config = dict(
    num_hidden_layers=9,
    hidden_size=96,
    num_attention_heads=3,
    num_key_value_heads=1,
    head_dim=32,
    intermediate_size=256,
    vocab_size=2048,
    hidden_act='swiglu',
    norm='rmsnorm',
    norm_place='pre',
    norm_eps=1e-06,
    positions='rope',
    rope_theta=10000.0,
    rope_fraction=0.25,
    qk_norm=True,
    attn_scale=0.177,
    bias='none',
    tie_word_embeddings=False,
    parallel_block=False,
    init='uniform',
    init_std_qkv=0.0558,
    init_std_o=0.0,
    init_std_up=0.0558,
    init_std_down=0.0,
    optimizer='adam_variant',
    learning_rate=0.00295,
    lr_mult_up=0.67,
    beta1=0.95,
    beta2=0.95,
    lr_head=0.00495,
    max_grad_norm=0.5,
    warmup_steps=244,
    schedule='wsd',
    decay_fraction=0.935,
    decay_shape='square',
    final_lr_fraction=0.0,
    batch_tokens=[8192, 16384, 24576],
    max_seq_len=256,
    doc_mask=True,
    train_tokens=83850000,
    max_steps=5615,
    dataset='wikipedia_en',
)
Each number is 128 + 32 x the weight over its row's rms, rounded and kept within 0 to 255. Layers, rows and columns count from 0. The size above them is the row's rms in percent of the matrix's.

# layer 6 MLP down (transposed), 256x96, rms 0.117, rows 190-213, columns 0-95
size [102 100  99 100  95  95 104 105 104  96  90 102 100 103 103 115  99 101  96  93  91  96  99 103]
[[115 147 151 169 144 128 100 118 197 102 132 109 124 161 111 170  89 160  92 113 170 107 162 153 118  99 115 106 175  37 126  79 169 161 115 107  47  96 138 113 115  86 129 130 169  81 160 182 117 135 144  61 121 121 116 166 143 150 127 105 158 162 108 104  83 152 136 126 153 116 201 129 163 173  90  99 176 153  85 162 101 129 110 101 102 114  80 128 153 143 116 130 114  81  83 149]
 [ 77 133 105 146 184 102 180  83 116 140 142 160  95 110 139 141 140 129 140 171  84 117 125  86 110 110 150 103 120 109  91 127 132 164  99 117  82 114 125  87 124 181  84 138 100  64 137 105 159 112 154  79 123 177 106 103 174 182 137 136 189 139 155  94 152 146 123  31 144 115 150 136 155 106 151 147 173 109 153 137 124 137 107 172 103 107 160 101 101 138  59  72 115 114 205  93]
 [155 134  60 115  74 165  58 129  68 122 133 146 129 120 131 214 107 129 123 129 126 142 118 139  75 158  93 142 157 182  74 177 157 132  96  74 114 170  70 130 147 190 119 118 135 128  69 136 127 152 155 154 118 140 159 178 116 172 141  99 148  97 124 110 111 147 139  91 142  94  77 148 142 189 157 137  83 185 131 108 121  86 165 100 156 102 149 134 133 160 182 154 112 144 133 125]
 [107 173  78 128 139 115  80 124 152 123  99  68 141 124 167  94 141 107 136 167 142 118 185 155 114 129  68 121 130 106 147 194 160 148 156  89 140 114 128  98 116 135 108 168 100 150 112 192  61 142  71 132 105 132 137 126 120 109 106 142 177  92 184 114 165 150 100  74 150 154 154  78 142 113 191 179 184  88 153 114 163 155 102 103 171 146 110 105 182 159 138  79 143 105 172 141]
 [131 122 125 198  87 199 120 133 100  91 169 105 128 117 100 146 147  86 165 138 129 111  83 164 163 176 105 141 157 143 118 116 110 102  92 117 165  92  68 168 120 102 147 129  97 145 162 140 178 103  92 170 158 106 179 108 158 146 125 149 135 179 132  64 162 159 105 147  65 127 110 113 185 114 137  85 174 170  65 112 102  63 114 107  98  66 140 141 133 135 123  85 126 141 146  93]
 [139 138  79 171 149 162 134 124 151 126  73 148 122 157 110 151 110 120  88 101 135 131 168 107 150 136 185 112  97 139  68 132 172 162  60 158 112 102 136 105 148 138 193 185  68 146 128 109 139 123 167 111 127 121  88 105  69  85 162 143 109  99 148 124 123 105 147 140 202 130 199 142 173 166 171 109  73 139  60 102 103  79 154 136 138 135 113 135  94 135  89 160 111  72 106 113]
 [107 131 146 136 138  91  86 143 172 129 148  92 175 136 147 141 192 159 122 137 120  85  76 155 182 161 111 146 183  96 130 133 107 114  97 116 121 119 158 112 124 113  32 132  99 164  67 171 107  50 136 108 151  70 102 136 188  61 115 101  89 116 173 143  95 108 164 121 135 116 144  86 152  86 124 125  90 107 161 120 109 152 159 159 133 156 195 112 107 120 135 111  79 129 106 162]
 [113 165  97 101  98 109 110 104 160 162 148  94 174 117 160 196  95 114 114 134 138  88 106  90 119 114 139  71 146 114  68 140 132 106  79 106 164 146 105 153 134 162 255  89 166 103 129 110 102 206 150 136  60 167 138 153 139  94 131 147 172 117 176 142 102 168 105 111 106 153 108  92 113 106 125 112 118 133 130 148  82 105 106 102 151 120 104 144 139 102 137 135 128  80  93  83]
 [ 97  83 102 142 139 134 128  99  93 113 138 130 150 115 113 129 173 119 112  97 116 106 107  63 118 113  80 150 195 114 169 109 141 137  56 175  70  79 110  95 120 106  41 142 159 212 149  99 119 139  77 146 161 134 156 148 164 107 152  83 121 148  98 150 123 157 101 129 128  86 137 120  88 119 191 180 131 121 167 111 110 137  60 101 150 105 174 151 117  88 160 165 143 128 129  97]
 [121 137 128  84  63 151 181 120 145 116 155 136 201 101 152 128 124 121 118 115 149 142 114 109 131 103 107 109 111 159 175  86 155 163 137 153 141 108 107 113 147  77 127 138 108 103 116  85  94 180 128 140  96 170 116  86 174 137 151  84  91 170  91 188  84  91 116 115 104 105 112 140 152  75 171 109 149 113  83 151  55 147  93 129 166 148 145 174  87  84 167 173 167  46 121 148]
 [119 103 159 148  84  97 130  85 143 152 168 164 169  61  97 159 163 116 111 125 141 150 143 161  46 169  73 127 119 143 159 185  58  92  95 140 108 110 115 106 112 106  59 101 110 134 177 143 129 124 138 129 133 147 138 125 174  70 172 150 149 148 122 148  93 131 148 158  70  74 158 102 147 118 155 124 170 153 128  86 157 137 105 156 195 115 114 139 124  79 153  60 116  99 108 106]
 [104 109 130 126  70  46 172 105 131 102  83  98 113 138 146 141 163 111 112 125 164  92 142 141 150  78 174  53 147 116 116 108 110  73 114 131 119 115 115 123 153 133  94 125 138 158 110 142 123 141 126 111 135 132  97  87 112 155  81  94 130 121 189 155 122 147 142 157  83 168 136 113  78 124  80 201  64  94 129  92  74 138 102 106 101 103 213  79 173 123 140 101  97 127  73 109]
 [ 95 172 108  85  78 114 149 130 112 134 141 104 143 202 134  81  82 133 151 110  95  91 146 116 171 124 144 156  60 119  56 161 111 125 108 137  83 158 190 161 106  42 125 176 165  94 132 130 114  53 138 117 147 171  92 101  60 108 160 144 132 145 132 125 153 109 159 116 113 156 153 174 102 104  93 126  99 105 162 120 172 104  84 124 160 140  81 135 157 117 110 153 124 138 114 169]
 [ 92 140  98 159 131 111 108 150 166  75  27  92 133 138  75 126 104 146 115 119 186 147 140  79 150  97 203 150  68  97 136 133 115 113 109  80 168 109 153 165 119 131 187 156 128  80  96 200 155 125 105 144  95 103 156 120 137 105  70 136 156 149 149 164 133 139 159 162  66 132 103  84 136 158 118  78 136  96  74 132 116 154 141  95 115 179 136 145 113 129 164 126 151 146 123 107]
 [ 88 133  99  54 137 144 166 169 132 159 106 129 138  99  98  82 114 141 167  97 103  79  95 185 181 156 114 128 156 103 188 106 122 122 144 142  95 155 152 138 172 147  38 108 125  87  89 124 150 100  96 191  92  79 120 114 139 126 152  86 110 149 180  86 176 163 125 125  88 102 118  74 116 105 161  84 134 143 153 120 137 112  81 146 171 121 183 151 143  92  79 129 121 154 151 113]
 [119 104 141  32 101 169  97  82  69 143  95 128 130 164 142 132  81 150 109 121 124 160 133 148 128 166  97 155 136  79 116  85 136 125  94 112  73 121 207 134 133 101 103 170 146 152  66 170 105  83 105 187 146 163 104 108 121 131 138  83 119 162 189 164 116 146 121 115  98  80 114 136 165 161 111  76  95 140 132 114 114 135 153  98 218 125 143 163 138  98 146 128 134 130  85 103]
 [ 92 129 141 146  97 118 211 185 111 128 109 145  83 142 130 162 106  97 112  99 107 159 117 144 194  94 113 173  83 140 144 127 166 115  73 161 106 117 158 158 154  92  79 120 163  78 142 138  88  85 136  60 192  96 102  93 117 176 117 100 110  96 142 121 113 113 161  64  96 134 122 117 150 158 116 159 166 126 164  75 160 165 129 178 112  97  92 116  88  82 118 140 169 135 144 163]
 [103 140  87 163 165 172 130 154 173 118 186 137 112 130 215 149 141 106 151  89  98 119 175 166 151 125 126 168 138 162 102  91 147 136  77 125 107 112  34  98 129 184 153 118 101 114 132 150  86 127 159 121 153 148 109 102 129 136 119 172 122  99 113 155 177 130 136 171 128 123 141 136  78 106 194  95 139 135 119 137 134  81 107 202 149 119 140 131  59  59 172 148  85 129 153 113]
 [110 115 162 130 111 164  99 177 121 143 146  50 116 166  90 127  86 146 124 155  98 148  50 150  99 138 191  97 116  84 106 162 127 118 163  79 166 149 129 155 140 141 200 136 149 138  91 189 112 103 145 238 117 119 128 132 137 127 121 142 143 124 127 167 132 131 108 178 115 107  90 131  67 103 188  99 119 165 139 102 102 123 173  70 101 107 119 171 122 105 130 134 168 129 134  94]
 [176 119 142 105 152  69  80 102 144  92  97 180 125 114 129 174 104  81 169 155 125 107 151  90 112 113 115  87 126 186 132 131 147  95  77 112 156 120 178 103 179 142  99 194 176  80 113  87 121  95 108 162  99 134  70 114 106  99 109 113 155  73 147  85 129 124 142 119 103 134 122 132 153 134 152 118  88  61 112  86 198  84 166 127 138 104 213 150 127  86 146 130 124 117 118 134]
 [ 94 103 143  99 162 117 113 158 192 123  99 149 146 176 118 134 135  98 124  86 121 156 130 137 113 182 131 119 119 143 150 148 196 103 118 140 171 142 138 105 169 195 167 113 119 148 154 145 150 156 194 116 152  96 141  96  89 137 190 174 108  83 133  93 177 150 129 136 151 143 175 175 136 137  82  49 195 140 153 157 114 111 132 119 167 143 110 179 169  70 111 126 143 187 172 146]
 [132 112 133 134  88  87 172 149 132 114 133 171  96 144 159 130  54 115 164  74  86 163 127 126  74 120 176  98 104 112 125  84 175 143 123 139  41 190 117 103 181 154 161 127 150 149 185 112  68  99  78 133 152 149  74 119 101 138 137 138 133  84 109  99 150 157 134  99  75 129 176 150 133 103 121 122 126 101 118  77 106 153  42 102 135 112 124 143  79 130 103 131  98 100 121  98]
 [131 130  55 108 158 137 115 117 132 139 177  95 121  84 172 103 122  66 101 209 113  69 147 105 150 107 164 139 156  98 163 140 110  90 139 131 143 110 111 138 108 108 171 141 165 168 153 131 111 172 133  94 129 123 173  55 133 139 115 139 127 134 166 168 154  72 113 189 137 109  64 114  98 115 143 120 128 192  68 142 157  97 144 107  90 152 152 122 113 166 132 182 115  86  67 160]
 [102 140 153 165 106 107 186 100 128 170 171  82 104 136 117  96 136 114 124 165 120 193  67  98 154 106 163  55 135 122  98 109 131 116 183  97  94 187  76 163 173 103 227 138 107 151 126 141 128 164 139 138 165 158 130 175  82  96 152 102 112 128 170 182 145 101 101 154  85  95 136 114  91 138 122  88 148 111 100 103 114 144 125 160 169  87 137 120 129 145 129 169 127 122 144  69]]
# layer 6 MLP gate, 256x96, rms 0.085, rows 191-214, columns 0-95
size [100 107 107  94  97  96 100  92  98  92  94 100 103 102 106 117  98  94  93  97  96 102 100 101]
[[112 113 117 129 107 151 120 161 145 129  92 172 213 143 173 103 164 136 118 184  97 125 158 111  78 128 123 118 134 153 131 129 153 151 150 130 145 145 146 101 139 127 113 133  41 129 174  51 121 132 134 117 101 169  89 113 127 142 158 122 196  96 169 172 122 149 128 150 136 123  98 157 158 124 120 121 157 180 186 113  86  96  54 141 120  85 168 197 122  75 114 107  66 152 129  81]
 [110 170 161 125  87 123 137 108 106 162 118  96 181 148 117 164  48 155  99 158  80 124 113 173  89 118 119 181 107 121 168  99 178 187 183 183  95 155 137 129 166 185 143 112 157  54 113 141 119 175 127  90 104 150 108 101 141 151 136 151  90  66 125 130 140 125  49 127 119 128 178 110 112 101 163 122 153 137 149  98 101 145 164 145 114  94 104 139 116 152 112 182  88 156 146  86]
 [100  96 106 149 127 156 100  98 157 129 134  86 126 152 163  61  79 232 118  91 157 124 152 122 168  82 180 121 189 118 138  85 158 107 109 106  93 154  96 117 153 178 151  99 132 155 154 101 143 140  93 148 130 112 114 125 121 154 158  26 106  97 126 140 133 116 139 148  75 161  99 106 148 159 128  93 132 154 145 110 134  70 117 129  90 163 174 130 124 124  44 135 123 110 165  96]
 [143 112 126 116 114 147 100 138 130 116  68 106  96 136 141 113 149 113 158 174  94 104 131 136 146 193 106 113 166 120 152 110 101 121 115 174 167 126 143 136 107 114 151  98 115 145 152  68 182 155 126 104 197 149 111  73 167 105  91 109 164 120  92 168 159 102 162 114  96 175 121 115 182 100 203  98 199 118  96  90 110 176  97  54 137 111  93 181 115 124 163 103  62 153 131 139]
 [101 102  86 132 162 179 123 126 167 200  71 104 152 129 141 161  79 194 106 105 113 120 149  97 148 102 180 150  72 183 111  33  73 105 194 135 147 132  95 140 134 108 168 178 122 165 128 131  88 167 146 160 170 152  84 105  87 130  89  66 138 140 136 162 122  83 133 134 145 139 162 148 112 142 136 122 171  90 144 127 101 112  99 134 164 149 141 122 123 130 126 151  99 178 117 107]
 [142 193 112 154 106  87 138 134 156 126 140 158 117 164 143 122 158 132 105 108 107  72 111 114  85 120 132 127  78 150 148  85 135 168 141  59 124 211 168  35 171 130 138 148  98  90 111 102 139 117 119 137 152  72 115 142 158  77 141 110 177 107 146 140 117 152 111  97 103 169 144 139 124 153 132 119 156 122 147 118  57 147  76 120 145 180 116 177  98 159 105 201 121  87  75 121]
 [106 171  94 124 101 119 111 119 125 127 111 144 159 136 127 131 141 187 122 162  89 122 110 142 152 122 137 163 167  93 135  37 104 177 192 128  85 188 133 127 163 130 155 163 110  74 102 114 170 120 105 165 199 133 103  97  66 138 171 159 150 105  89  82  91 133 121 117  72 101 154 155 107  95 154 144 148 151 109  73 166 152  72 165 151 107 141  99 173 175  84 142  96 138 153 118]
 [106 102 135 129 143 121 126 186 159 173 141 165 148 114 104 138  54 140 149 159 118 127 153 128 143  69 110 103  69 177 109 134 129 111  76 155  96 125  83  73 183 169 153 255 180 116  75 144 118 135 123 130 171 170 123 133 123 115 137  50  92 101 122 105 173 173 154  85  81 133 128 150 147 134 150 135 108 116 133 160 114 140 127 122 125 164 176 127 129 129 122 128 122 114 103 155]
 [105 116 108 112 104 104 104 197 151 136 186 129 112 107 125 108 126 129 184 134  78 112  96 116 127 113 128 145 137 106 124  99 139 124  95 159 132 197 103 125 167 139 171 137  98 156 113 134  73 158 109 104  95 159 184 105 170 155  91 184 160 117 231  99 146 177 148 122  83 141  84 230 137  84 112 139  77 111 128 125 118 143  98 149 148 162 161 111 164 104 129 129 105 179  98 138]
 [243 162  88  85  72 132 104 149 130 147  85 100  97 128 100 134 123 172 129 113 173 155 116 137 130 100 131 135 141  90  93 141 114 138  96 154 123  79 173 158  67  96 171 170  87 118 103 182 120 171 110 157 158 136 140 140 106 148 111 130 121  91 146 105 157 117 150  84 109 174  45  86 107  86 120 109 110 119  83  51 118 131 142 108  91 121 169 165 132 113 117 144 170 131  98 129]
 [141 135 149 123  68 136  96 119 176  78 110 179 144  92 111 123 165 110 122 116 100 118 123 147 114 197 109 118 156 102 167 188 120 188 116 127 136 133 143 118 105 128 129 144  81 144 165 130 167  98  76  96 119 142 144 118 139 101 171 172 104 149 108  46 196 140 111 172  77 147  97 123 108 107 150  96 110  77 116  73  78 175  83 139  93  91  95 149  78 176 145  64 130 125 135 116]
 [121  56 171 105 154 101 130  97 101  96 121  61 149 175 111 118 107 117 140 169 124 151 133 185 121 120 110 145  93 124 162 120 147 126 152  95 159 159  84 153 127 134 213 143 140 178 126 152 137 166 206 157 205 124 113  98 101 144  89 125 131 149 138  92  92  59 162 131 110 174 103 123  95 138 171  93 118 152 119 128 100  91 156 102 141 120 151 125  71 114 131  67 178 163 100 166]
 [107  99 135 118  57 136  75 140 116 132 112 183 139 104 154 131  61 130 105  94 174 107  94 156 137 138 102 181 131 135 112 116 119 109 139  58 120 179 152 169 113 149 177 142 113 148 136 142 152 153 171  95 109  97 110 110 170 118 103  45 117 102 114 137 116 141 145  84 126 208  62 157 140  64 168 127 155 153 139 151 159 120 147 172 160 159  81 109  94 120 143 187 149 128  86  92]
 [177 117 143 157 103  80  69 122 130 125 108 140 144 112 162 132  79 202  88 137 101 153 113 146  96 107 193 123 133 124 121  53 101 123 126 109 141 125  92  89 148 158 178 117 154 202 169 155 135 199 106 123 161 160  71  59 171 108 155 146 141 141 126  93 130 159  83 153 126 113 154  99 129 109 165 124 112 140 107 148  61 138  91 108 149 118 110 118 103 133 105 135  47 138  81 124]
 [129  72 129  95  71 111 119 103 152 134 112 129 118 173 137 120  69 190 144 138 113 115  88 180 103  99 179 115 117  60 101 111 157 158 146 109 139  97 125  80 118 132 182 152 165 137 125 158  99 169 155 128 145 143 154 129 122 151 145 117 156 100 157 103 146  56 124 191 120 109 127 124 128 135 147  47 146 119 112  86 106 132  63  79 137  83 135 179 161  91 132  78 194 146  78  97]
 [173 143 106  78  93 113 132 106 117 151 182 160 142 193  90 163  91 147  66 155  93  97 103 119 156 126 192  89 151  68 104 100 141  95 123  67 126 155 110 110 123 143 162  93 143 116 170 175 146 177 152 136 134 149 105  44 101  98 168 152 139 151 144 139 150 128 163 129 148  84  71 110  53 119 128  85 149 109 192 131 125 104 114 111 184  92 138 126 122 140  90 131 148 151 109 119]
 [114 101 114  72 127 113  57 184 130  96 136 144 163 128 116 110  63 153  84 173 119 106  78 206  80 110 158 159 119 113 129 133 113 161 158 137  91 160 163 124  90 160 187 124 118 143 125 184 103 103  84  82 116 148 103  84  92 122 150  82 114 124 197  96  93 132 161 145 130 155 138 139 126 145 151 106  64 155 107  81 101  63 161 138 149 115 104 117 155 132  96 109 106 155  95  87]
 [117 142 133 140 143 118 141 102  92 215 111  98  83 143  95 128 134 118  64 124  99  74  62 187 126 147 118 146 166  91  78 160 169 131 139 118 106 149 146 187 121 103 141 124 121 153 166  97 153 147 150 112 121 108 117 111 113 171  70 106 129 159 136 107 149 135 148 219 121 149  37  72  71 106 117 139  81 133 107 116  99 112 156  98 127 109 129 115  84 164 132 147 173 136  83  98]
 [ 97  67  63  95 131 107 143  72 119 164  82 146 117 130 150 181 118 125 107 110 127 155  88 132 144  23 139  82 133 115  70 144 131  71 100 110 156 148  75 101 140 116 134 125 133 101 121  95 155 121  87  56 167 138 118 105 166 170 139  83 136 116 125 175  98 118 139 163 146 145 153 118 119 127 168 113 138 139 141 138 129 178 134 131 145 184 100 149 125 193 137 173 142 107 210 105]
 [153 121 168  99 160 117 106 113 103 104 111 152 100 134 124 120 146 153 162 173 146 149 129 160 136 125 186 202  93 127 104 154 163 133 127 105 113  89  75  89 147 182 192 108  66 167 131 173 154 229 104 183 154 121 127 143  98 214 152 151 123 128 105  96 115 137 122 123  64 110 167 108  87  72 140 123 125 127  87 135 129 140 110 107 166 143 116  84 144 153 102 104  95 167 120 155]
 [149 133 102  55 134 103 150 137 148 140 112 126 150 143 177 104 127 161 158 122 120 109 122 104  80 115  68 167 100 175  94  86 166 122 128 119 138 144  64  70 160  86 122 150  80 120 169  58 118 114  66 100 138 165 113 106 192 141 141  81  78 128 173 180 135 174  88 119  82 122 144 141  83  91 168 148 140 150 107 133  79 122  93 117 155 132 159 165 145  76 114 136 118 183 144 146]
 [142 185 104  84 100 105 139  78 171 135 125  80 144  59 137 122 124 103 128 165 134 149 133  92 132 151 178 122 173 137 145 141 158 155 106 119 133 127 135  83 176 115 157 131 100 139 130  97 144 139 133 125 157  85  72  65 179 146 151 184 139 128 152 169 130  91 119 128  98 116 108 112  59 138 169 127  62  47 166 125  59 112 128 175 122 148  69 133 187 121 122 125  77 103 100 108]
 [ 87 148 184 121 145 149 168 118 159 103 136 123 193 157 131  97 114 130 113 222  78  85  86 143 112 109 155 134 175 109 211 128 145 131 100 143  87 205 134 133 151 100 138 103 133 104 114 121 111 117 182 158 168 123 159  92 105  61 163 152 128  75 190 131 134  84 164 124  80 124 121 161  82 120 156 134  73 166 181 100 117 152 105 114 124 112 109 175 122 128 151 134 120 105 130 121]
 [128 192 143  95  88  82 153  96 162  70 117 181 108 181 126 109 122 113  75 111 137  95 121 121 136  84 146 121 246 124 115 149 151  93 144  96 134 175 146  84 108 142 154 109 114 108 163  72 128 131 151 100  81 155 128 113 120 127 130  55 112 121 117  91 153 153 145 144 128 140 127 173 105 105 126  74 120  58 150 136 170 172  84  84 137 126  77 126 106  98 137  99 171 120 142  94]]
# layer 6 MLP up, 256x96, rms 0.0812, rows 191-214, columns 0-95
size [103  95  98  96  99  98 106 101 101  91 101  95 103 102 111 105 104  94  93 103  97  99 100 107]
[[174 147 154 123  78 102 177 157 114 169  60 104  77 106 109 107 115 172  77 119  56 148  81 185 125  85 140 165  96 138 143 118 127 163  67  86 126 159  55 135 180 136 165 121 105  94 115 119 171 138  99 118 131 190 141 135 160 124 136  86 128 172 106  95 155 154 122 150 147 145 138 145 125 129 133  62 129 126 174 147 136 120  95 100 126 124  74 139  79  93 154 121 107 190 157 112]
 [104 147 157 104 120 123 160 138 116 163 107 117 121 147 139 143  98 118 173 177 178 183 139 100 106 110 146 146  60 157 136 151 115 142 174 118 114 162 124 176 153  99 106 123  91 115 116 113 125 125 158 151 131 128  87  65 106 226 100 129 206  71 141 113 111  82 132 108 118 142 126 106 154 110  97 148 165 130 125 146 156  45 172  85 100 155  82 103 110  99  47  78 109 104 116 146]
 [113  81 134  95  94 143 155 101 152 108 113  35 102 125 122 121 138 149 107 124  67 147 117  98 160 156 153 156 126  98 135 141  75 142 105  46 154 174 185 128 174 155 156 159 112 119 144 148  92 130 100  68 110  64 114 125 106 178 200 101 146 114 134 150  77 173 134  79 178 123 146 124 160  90 126 100 110 160 103  98 107 164 118 155  78 123 173 132 144 116  64 133 111 137 142 109]
 [120 118  91 141 109 163 166 154  73 167 105 128 173  72 155 108  94 133 117 132 178  48 133 105 120  67 166  65 111 115 127 119  84  67 103  74 102 189 177 109 169 131 145 118 155 123 117  91 112 165 130 120 144 158 134 177 112  90 140 115 131 147 176 191  71 177 127  66 165  92 120 137 149  96 116 135 135 169 140 117 159 126 100 140 127  95 100 122 144 114 191 111 125 119 165 109]
 [ 64  77  97 128 102 106 124 160 117 123 169 121 122 200 153 135 166 128 129 108  84 111 129 121 105 140 148 175 141 105 141 191  84 149 156  86  66 137 141 108 170  91 114 161 113 112 163 169  60 115 117 119  46 116 149 145 143  90  95 115 117 119 136 149 160  87 109 130  85  68 136 175 117 113  83 120 128 125 100 128 151  95 143 122  62  57 101 150 167  99 165 103 119  92 181 129]
 [ 91 111 112  64 167 100 122 156 162 143 125 105 144 103 145  81 121 167 162  85 123  69 122 131  58 160 136 155 160 104 168 141 151 141 193 142 146 104 161  99 194 148 137 131 147 112 148 146 103 104 158  96 137 107 120  82 123 165 110 154 168 140 147 167 136 189 154  68  96  78 130  99 155 192 141 120 112 107  79 120 166  82 120  80 174  75 178 155 105 130 186 124 141 133 127  97]
 [153 132 135 123 165 144 149 140  84  95 129  88  85 169  99 213 185 158 110 106 188 115 158  93 119 155 141 112  65 176  68 190 142 130  86 116 145  85 161 192 135 125  95 119 126 102 129 112 128 129 106  97 120 112 137 151 153 131 105 117  73  45 169 109 118 113  97 133  78 117 154  84 134 133  80 131 154  98 162 156 134 135 104 157 134 143  96  97  76 114 130 133 169 132  91 192]
 [138 127 104 193 160 133 153 215 135 152 166  94 126 147 136 150 133  78 121 176  59 114 139 132 137 158 166 162 126 103 135 100 127 116 144 146 117 137 103  87 161 162 152 153 139 149 109 116 110 128  48  57  70 131 168  97 112 182 183  88 127 132 161 120 142 161 108 103  67  97 137 192 141 161 111 128 125  92 129 145  89 119 131 211  90 174 142  93 134  85 128 129 112 127 159 128]
 [ 89 167 101 219 107 118 158 118 156 132 117 163 117 153 134  65 141 116 154 131 114 170 155 110  91 157 138 128 171 159 128 111  50 102 137 128 150  71 115  99 161 126 104  69  95 111 139  93 123 128 148 209 119  99  91 149 122  98 176  83  97 173 160 142 154 131 104  37 130 102 118 103 123 112 124 142 151 100 133 125 135  98  47  46 136 127 140 150 135 136 139 151 122 142 154 150]
 [198  83 106  99  88 117 143 100  77 157  85  83 104  83 111 128 122 132  82  70 102 203 137 146  89 132 111 106 108 138  89  97 101 101 111 128 168 143 102 106 175  97 110  25 114  89 105  87  91 104 136  92 144 111  92 138 156 143  76 112 135  87  92 101 133 108 122 156 174 170 103 137 109 148 128 101 162 123 140  79 193 115 120 147 147 167 133 140 115 141 159 152 173 135 164 100]
 [155 127  80  67 102 134 129 129 125 108 116 132  96 150 177 127 106 155 165 182 154 188 154 134 100 126 115  76 113 136 129  80 139 154 163 138 166 160 101 148  97  78 115 122  96  78 169 152 148 139 206 132  87 108 132 106  81 121 120 157 145 152 154 133 111 121 100 178  99 178 106 126 176 143 157 104 144 149   6  79 171 134 148 102 128 110 142 165 149  97  96 138 143 125 132 187]
 [142 168 127 157 134  70  62 141 117 184 128  99 146 143 141 111 181 158 174 150 148 125 164 159 147 125 163 176 114 163 168 143 122  96  87 117  63 153 107 108 167 133 120 157 132 140 132 161 120 167 150 153  93 158  77 123  77 127 199 170 146  97 105 168 112  86 108 102 123 101  88 131  77 146 135 156 124 132  93 187 140 120 136  80 134 108 153 113 198 131 109  96 138 215 121 176]
 [137  93 159 116 131 109 147  70 160 146 115  92 107 144 125 114 166 155 114 142  91  93 108 157 117 109 168 118 118 113  78 147  76  54  94 176 175 120  69  84 108 175 146  86 117 149 140 133 139 107 111 176 151 158 182 116 101 107 107 104 140 124 100 124 127 148 135 192 155 126 119 127 156  77 170 113 112 147 128 130 133  61 101 106 112 152  39 193 157 183  81 106 169 118 118  78]
 [110  98 113  87 103 107  94  95 177 125 127 119 122 104 135  68  91  97 136 162 134  65  97 146 100 124 100 153 160 209 145 172 139 157  61 108  67 147  85 131 147 134 119 144  78 106  86 142 114 120 147 188  50 137 143 119 125 133 134 119 109 154 125  82 152 147 171  76 148 113  86 215 112 119 105 147 129  94 180 137 176 109  73 138 134 145 134 167 134 137 134 111 136 110 186 103]
 [118 193 109  95 109 122 104 168  99 156 195 175 119 115 139  67  97  50 124  56 124 166 138 158 159 177 163 145 142 128 172  98 129 138 129 108 150 138 136 112  96 106 128 104 109 119 156 161 179 156 128 188 129 108 138  88 120 150 152 144  65 162 138  79 135 157 142  62 128 159  72 123 140 144  70 131 139 110 138 156  97 140 142 121 133 117 233 115 115 144 164 144  99 103 108 131]
 [ 93 205 117 121  97 115 168 111  89 183 137 159 133 162 113 187  97 103 150 147 154 166 138  98 132 121 137 111 114  89 106  66 109  71 159 102 189 209 131 133 121 124 163 125 170  91 116 157 157 153 121  81 137  75  80  51  75 118 113 115 157  88  89 119 113 124 156  98  95 102 118  67  83  99 153 154 119 154 135 117 112 107 118  69  77 113 141 115 141 112 138 132  94 138 127 147]
 [117 172 157 203 144 107 133 110 105 127 134 108 144 119 187 130 139 140 120 112 106 158 108  92 119 123  82 143 133 157  83  61  96  94 148 158 167 147  70 134 115  82 105  93 148  65 122  94 153 125 149 113 130  80 187 141 159 178 108 177  82 110 116 123 140 116 212 125  88 133 110  83 123 131 185  95 116 190  92 179 117 146 159 116 163 137 156 187 106 174 142 133 121 124 173 151]
 [141  87 177 135 172 220 155 132 135 102  86 157 164 130 171 129 121 180 180 120  99 192 129 142 148 167 156  84 107 138 139  86 113 111 100 106 168 102 105  55 126 142 131 106 107 187 161 145 165  61 164  75 133 115 141 102 133 107 157 110 177 141 130 121 177 167  89 162 125  68 121 155 123 126 137  93 168 140 149 126 164  92  95 173 165 129 156 157 132 165 137 145 120  81 139 120]
 [193 126  82 127 102 104 167  67 122 103 111  87 149 144 215 150  90 161  88  95 102 135 162 151  76  81 118 113 103  71 171 135 155 150 163 111 102 109 107 140 150 113 100  71 109 110 139 128  89 110 170 136 142 121  81 162 123 134 146 176 137  94 136 120  97  81 137 123 100 104  80 107 131 112  97 138 163 108 149 115 162 105 130 115 131  87 149  56  98 123 105  79  97  45  97 165]
 [201 141 133 146  84 106  82 127 175 137 119 112 177  97 161 128 188 117 138 100 149 144 139 118 114 132  71  87 147 165 168  99 127  96 115 168  84 191 112 134  66  46 100 135 114 100 130  65 112 106 123 118 153  93 132  88 136 117 109 133 153 141  87 125 102  92 127 174 188 117 100 135  90 162 122 124 105 200 193 110 151 105 105 106 131  88 116 169 103 147 141 125 195 112 138 143]
 [109 128  93 151 119 160 122 126 110 140  53  85 117 128 103 176 152 145 126 162 136 120 107 133 178  50 161 144 107  81 161 182 147 146  91  81  95 135  74 189  98 136 160 113  72 137 133 192 163 131 160 136 111  71 158  88 160  82 145 111 184  73 162 124 120  99 159  93 173 133 119 162 151 125 137 100  93  97 138 106  91 139 209 143 130  99 168  98 144 146 150 124 145 140 120 116]
 [ 36 147 101 126  89 126 160 106 139 156 116 158 129 158 150 110 169 117 201  86 127 111 120 127 117 162 180 112 108 135 115 126 183 130 137 175 146 127 203 124 108 147 156  69 114 130  64 112 123 142  66 153 151  56 100 107 131 108 142 158 151 138 112 100 166 160 144 116 133 112 172 129 132 114 102 110 147 120 167  80 165  70 122 127 172 107 205 164 157 162 145 127 163 112 144 182]
 [130 125  88 171 130 110 108 186 116 101 193 108 128  93  98  89  50 115  55 157 118 134 155 113 129 179  90 128 118  86 131  84  95  91 118  72  89 115 148 129 142 135 101 157 119  66 100  76  90 127 148 109 162 138 109  87 162 146  76 116 166 122 167 115  42 107 140 175  77 143 103 101  92 121 162 145 155 106 109 161 101 100 135 135 114 147 146 117 165 130  99 133 140 109 114 197]
 [139  87  83 158 125 173 160 132 120 105  99 194  97 157 157 102 104  90 135 110  79 168 154 145 139  68 156 116 161  91 151  91  99 128  86 122 156 143 129 119 147 128 107 152 139 130 183 158 125  77  91  75 164 159 122  72 128 103 131  74 141  93  87  91 149 180 172 141 110  97 127 137 118 116 143  84 144  80 173  83 179 186  71  90 131  74 134 181 139 158 144 109 121 133  95  98]]